Weights of a small transformer language model.
Training: a variant of Adam for these matrices, 475M tokens, 7253 steps.
Each number is 128 + 24 x the weight over its row's rms, rounded and kept within 0 to 255. Layers, rows and columns count from 0. Numbers have three digits each. The size before them is the row's rms in percent of the matrix's.

# layer 3 MLP up, 1280x320, rms 0.0668, rows 908-1121, columns 128-191
086:171158161115135112120092151139173132135107133108130099130160144092142143127137126119087160131158131120149137081165174121131127171156141090163143173088154084112104160127145153129123079146164135
099:129113144113142100100152107138108138123159119132158142127096096102163139101109124125120111131140155153112123104124122135124156137125111117119145140167152119136137144114120099156113134157115160
101:154130103107120108104120118172122137089114117208118110122164137114121106132121147106152162153171113058098124153152140122084100166110123078104150154152122141150093152105117129154114160144161116
098:160155161182119116112112142155142115121110110124145081191087162116150119156122126131139098113131114111106111142132123175150152102121137124178144152136162149100134116144099138126129109188172140
096:159132136121130126143109088153144134150106093155127150106134136125152149077130116108177140160126171074132137160120135111103124143080145139170135158100158132127128105131133137166098118129122117
104:134109129107119078150114157161115121132107123123149106176123148126148163085132110148139079124104148081148133169122116114126131095112144107124150105153177122122107130110111134149103088185134104
118:155106167104131128120141140154134113178108115167153146150097158066147144138129176117154115152114158096122091141148137134114115134117131151135162205129158113150121125105149131108102118131164162
105:212143185112121097158103132165109132133140123125112124143130164097153147106093169137128130147103119147156135117163158104116176124095109155120145130116139127114118122129083102136122124154142165
104:136152126100152165137157115137124104110129141138162142144109140098144162124099099126109154162150132133171135114124138147096137159094159160122149183110136128140155132138089127129126094157149132
091:184149127089153108150087139122110109131115134137127132156115140089163183132071093112145116125150157097119085108143129148121121119098117117101132130192133126133134117121150127156109095147139168
095:158167157118093090104118171148183135110143101143147114119144171105163128154114137093145111134143118107148144118141118155103133131120105098142132168134153107132124108095108168154143133136177120
099:162141136113140120105148133177148115134110109125146129137122157104156159097073128118146153151115136109144128143138151156102161122125113104096184138137108101151093134137117142132104114169192154
103:144120128140102116181116088186117160145161135190139116126177141136135159093146124166111146125182086127160111122144114135137156174099124136103129155131159149110117125152105157155116107135122150
092:153108154110117109130126116116111106092099126129162117154121127104173127105089112128126089119124126124132149137111101108124115125159087107127131119126134152100117117091075129133091123208146123
110:135117129111139110143134140114132162104072140144149114160144133077153146096076118145119105113141121094128160159165088144116150150119137139111123202147104111148156117126099121160104127174121186
094:139124134127105099125083141107159138102130122139114106165149128129123125119129142115190121136138154100148147140150133116085081184091123109148148104138185123097130142094119151136122138143141133
107:161130169108145105104134103147129145097131082130130118110129122118129156119135150100150123149140137099105088145153179104133113155143078111109124148138180160093138120144123104112089121132154147
096:149095093102125131156131093153119112126134099132140153089105113129145140135120140107127112143120182159112088130124183179125161134132121131088123184134148191098122143135104112139097098149131158
095:091082127112145126105171150135109125110167086126137131138125132132141121137145133140114149139155183112151110162153118135121142122110090067138147101151138141126112128128150103122117099159169083
086:126119175134114139104140173159096173167092152150134151124163130126102108105129152114152169176141127123149107103123087125116106130103107112110126147119126121094156147125083184121126120118174105
099:185169150136123103132151094169172105120119138168109147142148114114137099120145126094183124158164147119128128132072109106132105161131121133140143141083132100144148145123103119135112153141170138
103:143146129130126124136142152108105135108117115151105139138140114115145120099069108136119122163095162097115147123093111110106108193104127095146162155156113173125123162125086116179101124133151139
070:139114165147130098095083134123154121104155120128141137141205171163127146095122104142148121123133126117120153144126158096104133177073124061136144128096160147167131131122093102105093119139175148
100:135076119096100116138096112119162149099111106135146108155145142111123138150152143115124179186119115132105126155128145126125113167142115112148148218117147118057136158126115160131111160145133139
098:144105113138104124147142127169170140126108141140149117137133151155131106072123132123132124132134145145161121138128116125099128125143142094135134157116160140155079171122105116140101050159125132
105:165124077109146084095130107127116122124113086159154111151125120109153131053130100141153160119157166091123082162179133135112160136140114123142178168126135114132118123143109099145120090199118152
097:152122132116171146113165112156097102134103115150098114134126113122135133145152130121137126114095134128157097127146088134086139131150124134169117171132130150136100150112126155094110109158112193
100:118143085115117113165149086138150105108139111149112127122109099141143103101147096112105181120097116113153132133126153098137172150096149155150122144114105123177116156156091122155124044150134141
102:112113103101124138092127156163124134113113134124162108116127114136114156089123135097153154176136122116188124175149122125125189133115156117141149182119160084123124133135130094130109112142149135
094:128125122118106142097154150139150109108150121144101100114126118154131150147105146126169123102146152140120105125125137122082091155137125121122144138141153130172060168078131123151092125136136129
097:150118148117133111160123107122117125122138115166136117159125183080123128129120081163129143157140133114150099156168130116093160144085156143115169132121114137113108095127090115123104108117133143
102:158145107098130117138081107182108109094184109143117111092131106134128112096158147146139126204096156155106087125155125145127108173099118111123153116136150108153086146129141105119118101126154117
100:127110116149187127126094089118141194085126096115150141128172145116143132146121085115148153135104135143117111129147151163132177126120162134119114107177117149084139128114063109143114110127133156
094:151113130129108116136122133140150093090122112119106114160128129141158099125102110141101127150108125111198118151146086104095145141107115118149133135126183103085085181134100134129112089198167173
101:137153137095081113126104160127178136101109117168130168125161126086152155112128123120136101172144148106143145178153143120096151153116156115117202157089130090136126110120095141138090124152130111
119:125108126147130116115120156124143102085105128099114110131137139149166089109092146057129094132140144096189132127161121130100168139164141120169146153186107147127127126094122131131131140125139174
099:119138110157126052148150111157122133108118107117148093143172140124158103127091108070096099127106160105122148142110117136141134113128127076137158124134159168124105131108107112135124096140113085
092:139166108131124130109134153148157121083159123148126148130110131127127118086154127088117127106138111127136137126128101081095129172134175127157119111112128138110146147084106111117088076144108175
094:151106140104166124155087116170181086106111117116098131126126135114130177146078123136159147153122133147132168113154124115073133158116148150056130170088150122130134153082134134115122143155156192
104:139125145145104150125138094119154145111149125142157118129136136124139104127145167099124134130148095137151158124127133099096109119167123068194130120114136096099094123142112118115098134168138110
104:126078145084116145158147142088125129093147097118156137165135166116140159088073086136095136133103111136136117131134105123113164137109119130118167119101149135122115138148114088135082100132168169
093:153129175091121095105102146119137135133128120105108144145115157099125181085091121164107097148177117149145111106140108124031109121133135116138136126108125102114092136081118100131127141137141215
112:141093185090120159128111154133106119112099119138171146125182146104104109123096141158114099174138132139145133167101100151111131166115169081105142167097145109188109144139124139115148119109160107
104:112106107137106108160122109113093132090145111164171148127137164128143119135076121132115107167168137107107124120142165137081120157113123054115146162144091119099119130132102142111115148102121143
115:149128148128107098096143096120180134141151126128135166141159166110130116123112134133150088137119142147121109125089112130106151126143097086120153094127128091142121115101143122061093164137193152
098:164079116142098045155087123120141151110123120149101126115155135083140094089150147129105107178132156141123154155116119112132129153114112089126148133116157150136095132110099118162121143135145150
087:147166094100149128136137111201140081151120105176105124087119093115156139147162121145136128125106118153113135142082096141156150129128098111168125131151146142131143117119141132140144105158166141
109:151123182129133137170138112149112129132145160141133128141131125097123133154107134170137160153121143105154119132129117137110158131097154142147129122134192113109077150141128135135125103133131138
095:131116129110113093133155142135085120136121130139089106179135105101135155104150098085076159117128138140153124148126117151090187162103129138083142167090125134122140148116093100177133124161130150
097:169140113147150099118074121139171135051142125139099111172140169136132132120116142104085092136156111108168127143143135118118124167129142103104170097144158083151085179100122152125127116177149124
112:148121103133120130107159107134112156154154131184128090153201123132119112061156091113133168120188116146130118146137110090151108165113150102130140132176134107096137129131063095135116095166137114
098:160108135150156124137123107137160110104125121118129119130108136129118093135114136109108108156112165155124157139129114138096142156124092110111108131186114134143126164124075109120138108158152154
094:155138148103079147128155174089138157123092153119124143165116115069172146106091090115102160133141114120136122132143122162105150144070104132129149171092131130135099147137117139153115088174118150
088:117148100143182110129091103146169121142091100157134120143132153128129143165111069133157141126107147122176108154117101150128131119141154128133158185127129149107112073095126162113117151143106147
082:165159118140173126166103152133175153128104112127117129118159091117097093124127117117154117132087148174142108152114116081134096167122144109109136158139129144109087109110134143137134112115134132
103:150113115118135104143137138135108134160130140132133091174100144134126152091126135140146096124149142129106123121102111173099141145121156107134128128172160131124120084073085103194113156101136173
094:173107154146103117131093121156160124137138096136168130114149123147126161089137176113140109153134151093177096109120124113124133159141115122128180152097172101130105146107105152123109122129155119
107:155143128116137103176127165127137172117138125102125172146147139066118125101102098149085128139142096150126147100134119095132145206112153128113109096112129144086115146070102087160134127128129176
095:125147118133097127207101080154118096099112111153125153114132146140138135085093116137134123106116147138120165160129122150129114153102140098103138129123129122148074124121108082141123108133143140
099:145118112136153117105153094148143090149119135121133120113123179156123092128133123120142078132126114144155121102109158111101142143139125095143174138147146126098095174126127141131095105160161185
095:151130137170118115142108129128139148124155110131138154102136156110143125107132128136107139160143131141135149140160115110108169164124139114122115120137158161102100148107053110125111094136173171
106:110111113157115119142142166116119083139093110152114117170162130122157119115107126108142137113119150115147105151162151149109164121128131075102160139132109140116105100075109113121118159128124156
107:147123115116178127140152123102111113111127124146150132163138138111190117113124088129102151140120157108175101156091152135133175146086162120154134125096142144146141098131116099125089119119116116
092:140169111089126119115146176161126117168122140161140114128137149124131158108107098130166124130088125140144130132101149155133106158091158115161162126146120122132088135124123117141128114150169126
110:149166114148117093129153102138166165160107132127118090134099132121145111119136124090173131118104104180138114085137133107157144126130136112107162080150117124095136129109118139116110117139123182
104:144116147101154144136107143134154114075110090119128119128127126087156116150072109141109122147164135095102133131167105157090126152135126147142119184154160136150116149105122104138123133186130186
101:171093114135122133129162101095105150099105143163158144122140114119143113132135093092111151134159130123135146077136126120138135130104126081148175132133089137110140128133111148098126117104174148
093:152147145135105087124142128152101090152134132124123088142134112141158119121109102111129141121135129122157133111134132141125167132130104114116135123157111144121137133113103124111101125177144175
099:119159118126126137130118110122123114094160097131156153119128133116162164125113087075148159127135113110110145095134196105115138140114112124127131134114157153133082144119149172166093095131161139
104:138130110179129140150123108121136141123152124115160115110102114136159105127141119152101139155097149112154106086117130127124148143062148127176128102142100088110104133098090124136123109165114137
104:108106112085097109117110158134112120166136125139152127101140122133130147070137108136142168119134119093183121123099104149118133139081143150070135155132156136152141116111114126140131092133174119
098:157130152109177130153106138126144140114131142125128157124112137109134174161122109117131134188154131135106136146152118172106173169094139158122122149129118124167113141153106147140148102130154128
101:137093126134142121194118154140139111071128114149139114137155121115135145147081129114126122128150140082155128144141119141116137133138136121114136107173153139106071157102112144114087088164136164
099:167158118090114119122118153094125092132122127143101132118156095102143156142136135116151118146166110128150135116082201122116162164098193136112135177079191091140124126118144136169106112140149140
106:152122120127110109154184125107103130156112122136096109160117124129166098123146112112127137116091130149188129130125117094127176121102170109165112113142121129080122132100131134126132125213145114
097:144118150118110121155150113155103118116094120172161162130124111135120106122132135116154139175107122120100112187131097145132137140123164085140158188156109111135099124115110163117143102135143128
100:129104146110090101131124119140125123156086126137095092155127123098148131083129135166105124132103137147160137146150128153126151131124131090131137129168148131106123109144090111128098114181144132
105:132118114106123152137155119111126147112124122128152148169089128099134135112135134070099124130126127138178093141156089108096125149120135115130143168135128121116129136110115095089131108165131131
090:148116113110148120076130174144145146155122144133111098137134180121143115157134155139173151176118128154119090149150122142149125143104150091173116174152140172107129106122122096125139140167177109
119:143099147153084113137135126096123110120103131097172102152120131126156085126129121152098138119087156156150131098113138115112140119076100068126160124143128106094105141129125141134115118149162169
094:123134133103097109122154155114148130151126112144136091136161122089140118102113152133097125159098127127130144114170109155134122145136084100131148117143108135086134125122114159146114128146165134
097:132110149167094136082113119132160155127157158168143125121144138113088139099142116156136133128132152100122071116168135149139134132083136120126207119119109103118114126132116117128111145105125156
110:129108107098122125119125151097141154108155098097149130138138140141154140098120075091096177120155167119142104136131156146081153168105167106131188133116131104097149122138067065120109097150113134
104:143134095120191127121139161120126140121088066179145123129165148086129091157121125132120120164115125121148127152117121126131136111145168072143128137178141135122124164131127138113089109138161143
091:124115155153138149156153140095139099115137131144126134168121123075151126151140126137118153117177130137188099107160146113092156112100138096098132124128098107119109088134151184104136105159134139
095:165127082104137165144099154161143122103132115160137126135147127118146159095106130097129108136157107153112161101127125146134180175104124102116138175121142107139114104125114128140114130145157145
100:206127118115113123135125147147126121125094109171135145114141116131147096114119133118132152152092120165148163127122117134121135160152097084091144179156123123108132183083127125169120144153169167
098:123154121141084125120067160127158098140137132113137125117186121122127193127128116125104069129167096102128172138143138150145133152103158095099162122108177139099109109099159160140095084154115132
106:150155129085128102123129138136108100125117099109139085118100153164129139085081126128161102172089144142130124126116120110072114122145180095093147123175156107142095116145129126125114120109160118
094:123124092152126118122137146131154173142109135145159109155124152125131118120090134112102086101125142159167138129098096126117148122143137105117134115129128109097112134111094123145108121178129138
102:162118155164143105102126150103136130099100112142155093156105128144139069141076131139112084127115150128140156135122144116133134141090163106124136118150148094127128152139101110149155144125176142
100:167116136116193095118109133125101177169108128136124105112125127119144170117089115149164134131159111168137133106145131099098116126127154146085118146118122099091144132090156116105125147157167180
096:152133166155121094137094128121122135093095096095121101144134158136102110131144132098127133167122145106147106113124118106123141136167126158117151116118156116098140183134124146110115124134150140
093:121155131147129092107153127171122123133093086146107099121138131130158115050155134141154174115067167132163108157131130140123134117123101116121134123175144181102130134122100112143108055153142115
108:154128168123133146144141099138122152138136125109122091102132103113159118107121127115096125133112114157194080071097151128110154118093154138124147131183142153114105176117104097119110069133159178
101:087092112115178104081113133114126086128089101136142123125096155134123169166112138157143108131119151143167159144139111137096172119154138150148127140107163121107127160122150148126123103134170129
092:177148113143103097125163100187141123125120117141108125118128109114148113077106105106137148157099162102185107093138107136120154156139124129129152135152143107147103129113086113140108089150159127
095:124092156108153086178122138134110123147098093123155109128153140111127125140134121149160114147123167096151089161103107150119091126114109111127135139144116139106106169109148129137106158141130134
077:142138096178128095149128114142126141112094110136102180092102140116161162141111108155123174101126145131153155086117098141099126182120106137104113110097095156099119107101140172127108121133132179
105:118165086139138134165157139160142162096120105161144154130133114113164093153085128075104149147123127160127160185135135103167141196146159137148161179094089144140091091128106117161127116126113111
089:118170092120094117122143141139133083152155164144122127123092112105170170125120106125135171150126133166158134140142152154122134136110151135121132139157132133143084113133160144158123121138128179
105:169130185089107130108133104148126122155117134123115071144131130102115105076132134140103123193141122112100118123111092175116133144079133076127132155139180128163126186136092107132127065122152116
111:147168150127101118132152068146172135131139139156135141153130097128160132111102111104122131132153120158123135143115159104125146134145120125121152148154154126121111137127062102143081118182105135
150:138110132138115090153153175136105062114135130134183120133101109128145127091084092079122139155117160131137123116132138113107139144100150125167145139147103147131111113129099121148131125127173183
089:126155143155103154164087144088116137101106133134150161131128123071129100092111097144108127176121165119109090122110137169146136147073145127104136128107182138089116123136124086133116099121131110
097:151170134122094086138104157156116115121138122148139113155159131139118120124123113152164129122110121160130150145172093090116157157108093117119117116160171161156096167119125137111112101168154153
106:142129106140141123158140137118113150142121152122138093173150130089139142148076106104105118129115117154107148096132128134116144140134139150127122143145154115109109151126086120186087108119132140
091:168114141122099119132167104167124189131126130170132147104139098123134119124139134135149145152091170097146161177108123111117101149148109109151153122165140131084098153136098125148085125162142146
093:183156153114128124087129135130184112115152128125141140121153138156137116116110116147090080155160116114126117094130170109114165184124129101107143132133203058101104161145122141106116109147159156
094:159174122116122103143105166158172137113121103136149163146113153127153183126109135123135107121116136083162097127158118100092095139123124127122147134119160118110100141118117178139106088138131148
093:162153143118142119138113152162174129099102108142133156127162153138129132120117128138138101175137135145110134154107120128092148171103117078115133121134120121131115137100104116135114100129156169
094:145129174107101103107124167139118110145110139143167104137151160101129147084128118119124123135130141132157133171144104146098100136101143098143160132154127169113114126133120140137109098177126127
094:158125123120138091156159089110119137088135093118103119166119107091170164116105112147139086118149167150120177123117137160075128144141121144092144127157132122131130156069111121146097099129113178
102:105086118108138142140111121128100114132133108148161125161102165122104093103116116133086104146104148117160138125182101166111132132156137076181145157098118125150114098163105165117108095101139103
118:156084106116148135155123104109111136103142115121137091167099131141142151103136086107104160122120140133127100085152096181111133150091143119156130164168126104128130171118126094158132092158135120
124:167095145120133111167124110169146147144135057127148124138161131123148149100160108117130160155090176116117119123091152078092110138099156096103125125095133132120116117150142090130084136122156123
108:122126127123108124116126142150139118160136140113118133132157116112130153147134088147132134137158132138133172121059126126100124135103118097137132098098148114103095140072104118156096103146119155
104:097084108119153122177158129148093116088136091129128144131126160156174075115079111073086175132114166100146102107123156109140162173124117146137137150125130154152090155134121095142127172108130154
091:192111139108152118212102148110128094112153112152108103139178132104130168135118122126113120182122119132133130132105162146100188183113155112124139176142145099152093118113134105139112143128130153
100:137123121126127131134109152133159153101081134143151143145182137104129102147085100155150172184155144142119173121129108127109127111114109101136153144142172122123142071127118134142136114138135113
094:148102157145099126150113112133117136123125129147144136135167112137126135093114089113119143123116133147120125147162165167107169127141141120126119160124135109085100113147085130157102153135135132
097:147136134138163086101131142149155148144102079110133088132176144151172091124114057134119125117150124095131106108131130137143154118153140067148136095175117130089096085068122130121111102163140149
114:147151108112134154132161120138128126131139121182149138103151127103192128160139082113101145132127098116171099144086132086128155145144160082203148150116138070138116132123077104101109128152124133
081:180121143128141090160086107123160066092102128115129176139109134141105125128116099144146113155139133141098169119114145131095108144104163131109142129101149084162108137156133134155126132131192140
107:145120157094120115108147081158130095141123115146113117115137117114170126099156145117112133162107122126120075127153178125118175142090163107126128139119178150143119122126110093125108102123117165
075:129171145149089100149093158170136101123112099140119094118178127129129154106178126159079155150117139114126133109137138132128115129139106101149138128148153148125081121131154184122091123160128125
107:119160128088129097120146107140105135122126144140119149146127136128153149158122123118148184135101129154116138134125175148094124138162135097141119133192127148126090121112126151138120112125194141
115:119108133139103143100106132141139101076119112157131137150130134111162125123057099125091131124139134102142123163120114143112133127119134134135139143101133137178072149152096136126092090127154174
101:145133120105114106105125112135146122139152095132145106091125145123125111109106140127117091131151158105161125141131147105109169191115134125168181151147168130163092121119138098154134111129139142
082:147144097159110124158124164123143162123113111158139149161141126099131118074129123141156112160138115133157117158112117149116149141141107127099144129120128129104098148078100122155100096115182143
104:129098148169100148144103137111145140156150128147158130126174130117126130108130140139111144095129160110127141150119163111132104144096098100077168145090132116144094120101146160175102146114150150
097:108100140094108119115074073158144138152150146147151129100128136112089115103122139118167145145153095134127140124130157116133103146110118109094140154127199137102098133118131200140112108125150149
105:172121138164165097167086095144117098101104114109148134113122138144109136148089127136154099153107125159161162130116077105077126119152126123158149105140129173087133160123105150106107107112156167
096:117074169105144133166122150093107120103079106137142129154117173108082132121116079126142132143107145089111102158120139148134123133121121078122144127121154143123139165163146147081114134117159114
104:148120148121114112116120138112096156115100112122110105147172136130120105148175141095087149131095132126177051164139166148097148131143141117145197136154116116121092134095095170083104124124128168
113:158139131110150117125130151137136182138153145112154108150106150109163180104133085124137144147162134138105114103137101119115147201078125146148141120107106114119130103084062125160134078134129154
104:149171119137176122154112142168142138117143102144124132119128150142163119115091140132135152106120154135128113106173125125108127128159122148123107122161141118116125148088140135132106121143140179
085:152159119108113133124136135169130099118169144167152137153103135098181126114143135149156162133102135112115138102097154117116132143150110135150146138125182095167145143130097116157113139144140113
085:142153115113114124130141104157133149176122120142148118115134124126134150083123132136139129146110101152159126130133124110111143147101125112111131164160113145088107114154115125146103107151161145
102:174134140164155099146115128167107104122133108163160107147149111104147091114116093138130159145089197108118129129143155116145118120132131085109157150150115115148143107117090135162100143170144156
096:201180105099095125129116188128147118135117120165148175105174124089136107108133115139129168189135150151117144128109135141096112157109134093115154139110120103153135110112091134143113161174138141
103:154128140135095122150119128140139099121109118134129127135183137138138114090110121124152122152145112137157089139114120111116126141150141088147160142116178114127082121076119156124087085148142159
109:142136132149132099168132122103116143112148142111150115153121132095131130123095101149113100151108130138125123089112155141097172174112152125116116111142079094093143114126066107140121173159132152
114:140166128142128119105145141117119197145086110129164108147159109092178145124135117116162149131111151127155154162139112142103131106119164140103128141135133162061119128099111135153097108190133147
103:199105092147125100151125148175124115126133108147160158135183107135165144099084127144105121174169133132111122164114136114093152142134114116100125175133099120108113140053064114136126123147153194
103:131144183158163065107112168183121161145109133122127145140109180143150140111097106129124137148116196094114096133141122153129151116080110135126120082095139116093132135141096134178122132143171114
111:161103136107116157132129127116125144129083135119113106176118100109116117114142083148130127110125123148145123097103106134104141135113155109130134114138141096091115146122107119181135081163140148
089:124149097096112132140179151108108102108114127127165157120115120149121136095142124092107204144127133168174122128157090128086134218104169132119121172115101124120101164142129112116128116125128149
096:137133164104148123149099125152101151121138136136147146129142124085117099073123109149138113158116090128108139106052132130125099122114183132154141102129136124122115110116068099136099149120158132
096:158145078139120129146144166127115105099099134138126098160136113139136101103102144148131117132098170142162133157132126105112083156141137116116143154167153100149091156106107136155115110160157145
095:144122117150110118130130147152123143148125140163115135152143095091143127135134116119138138125101167136149145115100104107107151144129147103177126120151152129100069132112101127134114131178101143
103:119130139122187138118144176102157126102097126150168120162146182080112089138116137109111092146148138176156103129138109085125163134110152140164181178139119142132103139128149120101135114157118154
100:157126117148119100148132160154174114089126093156149123150150140127144144124103110099127141156127152116097131121140129141119148157119121121131153166111157111117111136127079128171104090159158145
108:180157115146179065195116098168095153133068082127112113133116111133145125134135130135136107127114107138149144109111118123127111108165122152114095151125144122144113109065148134168118132125128139
097:110128132111130073142152122126113096151104123115128109158100134118143142082113097141127139112094143095160149108116142113107142142092124116121139115128157127118100152102129140142122108180139154
084:158185169132113117184117142149120130120106110147131107096147104141125127102072147150121142162133108172135129103151184079111115149137150097131132154144137109142062172137110150145105138131152131
095:114119115164142123168124134119138148130134083130160157114141107149132158121072098151124155106145185100152121119149130182113136180130102121119133104131125195084148092122115130144094121122120128
107:120129140103164146152145172102130129110124093136144141150105166129143127132055063065092113143091124102104098122135130152085116114112131131116154115091119141155101141124146192120085098121140146
105:157117113130111111135112171119121141138055125132150090142110096144137120166128098133161123138088131153158157181132091183112155108116157126138130158163114137113127144113108137168131120171133118
103:134101166107129119134132091164094149129124154131157138144123134099128118132100092117119131201108128080117125106145113146107157142107125084132133148168136133178106156164114087113123136125155132
117:160134154098124105127110118153145123119096138126139134126133119097142145126126094147123142163144128133156175125120105110127173141136162138155109106132175135061130104161125144138097107145144144
106:148135103158109128125128126153162124079128078185138132122145151140133086107086126118128112137121142165118144133151150089116167139112091114103139135155154147144127174125107158151113119143176172
107:137107155099121126085124107137155147112153134127189162103123143128160099092159137124124126149141172121141079106131162147140146135101122113170199116150178058145135112145084088150120142135140123
114:134117117109157119115181124145087175133137102131147126178127105112121106131132101082115178147117155111142124157156078136141140183135132102186118142144102081073141126138094123105136118129123110
095:128150134184159133134137094113224177121142099114147136135132122126173137139102087155113099101119128134145124121098118128118095144105137125160141115115119144139089117081104150128128097158125136
106:098115085117164110138166160121109199115131094143134144117109165132149090127094137047140163125086180122142140143165130079117136174137129141140133123138135142118097175139124122178130105130124112
112:162147118131153149157164134169128071104089091134131135120103121144158102141086105098110094133114107082151101100133100103120153135153149138136130154157160160163124168123114146099111086134129175
092:171136147091124126165100186136148111124123108113128102138169128105125083133101133145138113143121129105159117104136115104128115168128118099122138111128132152076120153088145123149116115142174154
091:134128125147130137146145151142132106123134123130138117124146111118126127134099103118128104141124154153145124145150162122125148138159134145152124144151133104057114136131118126132110116162149168
111:117121159119115169125089121148140135135093123128139143128150168079121118133095140113142134168126106129112168138128117156124120127110123096131139140107170150122107143169100166130140098102179135
092:131158139114134086128154100169135142156126126153144143127155134118168132092115110104138135133124153110129107133115135125113138119114102102145142160146136124121088107118137119152081124184119127
100:144133144134157118128183094135128139096109109152109135118143127123140119150155112093117170146161131170148115140094148092118112125146158126174135176135091123157091139125101131114108145151119132
098:184135092112140102125144128129121097125093124150139146164117131085153108095079111127127158135118104132118189175123102111141180130142180156137116198095104127155146117117101104184125128148137160
095:188111129151160098136134127093157106127129131157153123150130115134145146128143102143126155130130130157168143115120176109114130139133103124121127162162170089097139140139106103128116149193128125
099:155164109095120116129143158186131149162129130150128145109142113094174132047072138127140113128108119153137137140102086114141117118115123128152141157096112116142146102091116107185119095164099143
101:148168142163097114139111152159179103131134126149142141112148128113146118129115125138100129117114138127165155107113125115147136148124120115152152131149204129133124154143141133158100103156183170
095:177100176141129107096089165165132108106108139169147129126160139081117120140095097120136105179136122139103125146138077147128110139113107129069156133129162129110098152118104145125101140144154159
100:136142096134105111126120108124182078108125096132174155103124108116146118100112091124142098184132172130139109115121177126120162175091105135131182153100162067136110132149100115151111139133146175
100:141130143149108097162095159119113166154168135095122077138130130117151155122138110117118118135144124130131148097102096173106116157110134139116140089113119145075115130111134125171108125177135155
086:155159120090163107123128110079138136095135118103092133121117127123142162148145065131144114121171156150120127072108142141103135185131128143171103136095126151131119144097118112148144107130145137
092:158163157152125124141158100143145121137081160120093115087134087102131135108117120150142070133100099150153125116080116159137137120132141165118142123110132133126120132080081132148126100135131162
099:129145111133113122116106147125121123101139109138154136149150091125128115137108099115142165142121140143128132180160142146133154168113140110116168120128129118088111117165120153146127090122148125
090:144130124124129128178074110147215162113142114116152113126146158126114160122116133100146131147138122112115164126126134125088096108076081134123151132127121145049147102116104112134119079137121114
088:152148111125166116105125123163161085135118104179157100126141134126142116128107123128144117158115147155124122148089132151111122153114126136125163165162127133159117141103106128136094105157144164
101:149171076113137138130157149155099115123121104192147185100137110066177114115083132089112119164098149131142147152108112105144149140140183149133153194054140121123136132119125105135112109122122135
098:126078068145147099156105100117149127103133095135142116141129088124116122136136122088120109145112149121126138130160135127129123156115108110138141114135104131141071145087143111096148068150125151
094:122128139172177063146114170112133120132093101150157140123150164110158161143116101120100179127125147077122126165164125101128159120148153116130144121142145115120130143118127152125106072138160145
088:118128108137155138135121105113133197165099144130146091129130141127110105131115144156121130137096147145139114115127119096122123113076162116140120163130111136102091136150139129125153108150111147
093:157109098116133099121133105125149096060136098154102198149149134091171127067139126122134112172156156159139104188132145132107181136173129141095131165100159112154152167116133118113082136152147152
105:161151130086153096101157159170166140136104147120144123150107162128176162124123113147141103153166134099140132100097127149134159100121128129118149114134165126109140129118105147125120083146161124
107:129152113120139129085132125149184084095104138125147106122118138114147144132112095106131092127135147158120102123138135144122158132106147150123137136138182131136130141133085124147127043137130176
112:135147139107083094095152122138125166159114151155092152131140105080173141090132136130102122159139122119167111126147109146109183131078102128129129138082096110125135113102117100158120142166126172
093:147105153147139152157117140112131137137148123120179129190127152116160119143083105138162117161119116127117130097138123143119137142121129134141124114144139094073107143109112149145072133198158145
110:155147106099122136147175146151096114113126111203165181138143107096187113155110123111116141155078138159143179178081095123154136138156149125130143159104108140138128109122113166145093161140149147
112:146099171148094126175083093109143164084171134109129105180126120108141092124131114114098117151125157133113079104165170145091134148063139118110145106156141126103103142135107118121105112141128106
099:148122128145102106112149127123151126088149089126148124136122136137120089053155120105129102129162133145123141165124113119118130158101124067129123113103105107127087147105101097123116163154166107
101:171111127110182087150115123116123118124115122142123097125142109123139132098081106120142106126134145142134129088121138104131088132151109094108122144139189161145124141095139110142118135128147133
097:167109162084132078110121157134134157134098154137125123152108104104135106133112108177150094201134137113114101133095090151121119126073140131169155158132125069156112145138135108147133149144184121
094:160120092114133088153140152166131082123119076173084106141107094129184157082114132131177183156085196088161131124148095128080137155126123149110130179155127138120129131107114119143114115145144133
096:153155125163128063145125101138168149118104130155123141120162127110135158110122126136123127203109161126124123148134115128091130162125104131117165172099146149121089122109071137121122127129142150
100:151150180156097084128115137114170109115121160117116104145127105129111148088115116104153127130147098129132135084152090105130086135124114124098168114111110083115126111107089144135101133114170164
108:145094169101152119147091102121118074104155127138166130102125134133116096109098139126143136149145116137102090110156126158143117149143144122125154171161193131127099110142139141106120115125117151
100:157146172110116098130129121111143141153136126127122125175130139096156170121135140137140093150141135122144096150102162140123153120098126106137161123085179133102108108122134135128082123143126118
111:100116109138088114098146141142108125116126113174142163147116156131122125132127130129149162130132127133156126154097124127092145132110113121120098115138138153134118140128102154133128093137167144
098:149112136077131112137145123168075100145154103158126145160140141130151179097124108134091164187141132112105101153116097151131160167112146133109149187136115146161151128141108096148137142131152120
113:123119180114140114121116134110105105114126152126158105156088162089124146121078133125141130172123169177161114174162140174097154154113155131139163122109150085137117138138068110139104147137159117
110:147121148111132132109096162102115128106150141145124102167142120128119120122149118112133140188119116161122080131128160174119128156117142124123142127130171099119147093139075142104104124131123130
102:119137174109116086099167167161161146148141145115121130097117093098140095133131117154135159147123156090147086126150118107108142120116113133163128129126117112112148097124118123095128147170128115
111:131093119140120122139124127156136147079132093140136150127121116147150089129102126082140126146122154110143159134135155128138114134138146118146149168135137080088135102148090146086118136141148110
093:154139175163128128111122150174179121117141154130123158153154078100138146149111119154116149164124122087116146148104113177142090133108128136167133099134124134138107119155091143150080125153168149
092:114147124107079127122173149143096117154135135127125102127104124137125137085130110111103155128111137110173099112104080139089154200092135100143155110124120132112108178145115111136121142145140152
109:161129114098141098171142136151112110120106081178129129134152107092184118094080144138139113142155147137084151163144125138118125129143170110102110162149150103147155113093116106164099098145122154
103:130152133109090102126136165130128135156096097133146146147154130093161119055106142107129158142091125136150135159132118146120136129135106102124142130147130142112122124119090137163101088122138144
086:126122162097145119164144141113178100126096111149119131155117114130167171113116109121110182137136177084121127127145134135113165171110125119112141151117162098126093117146132127148100108213143155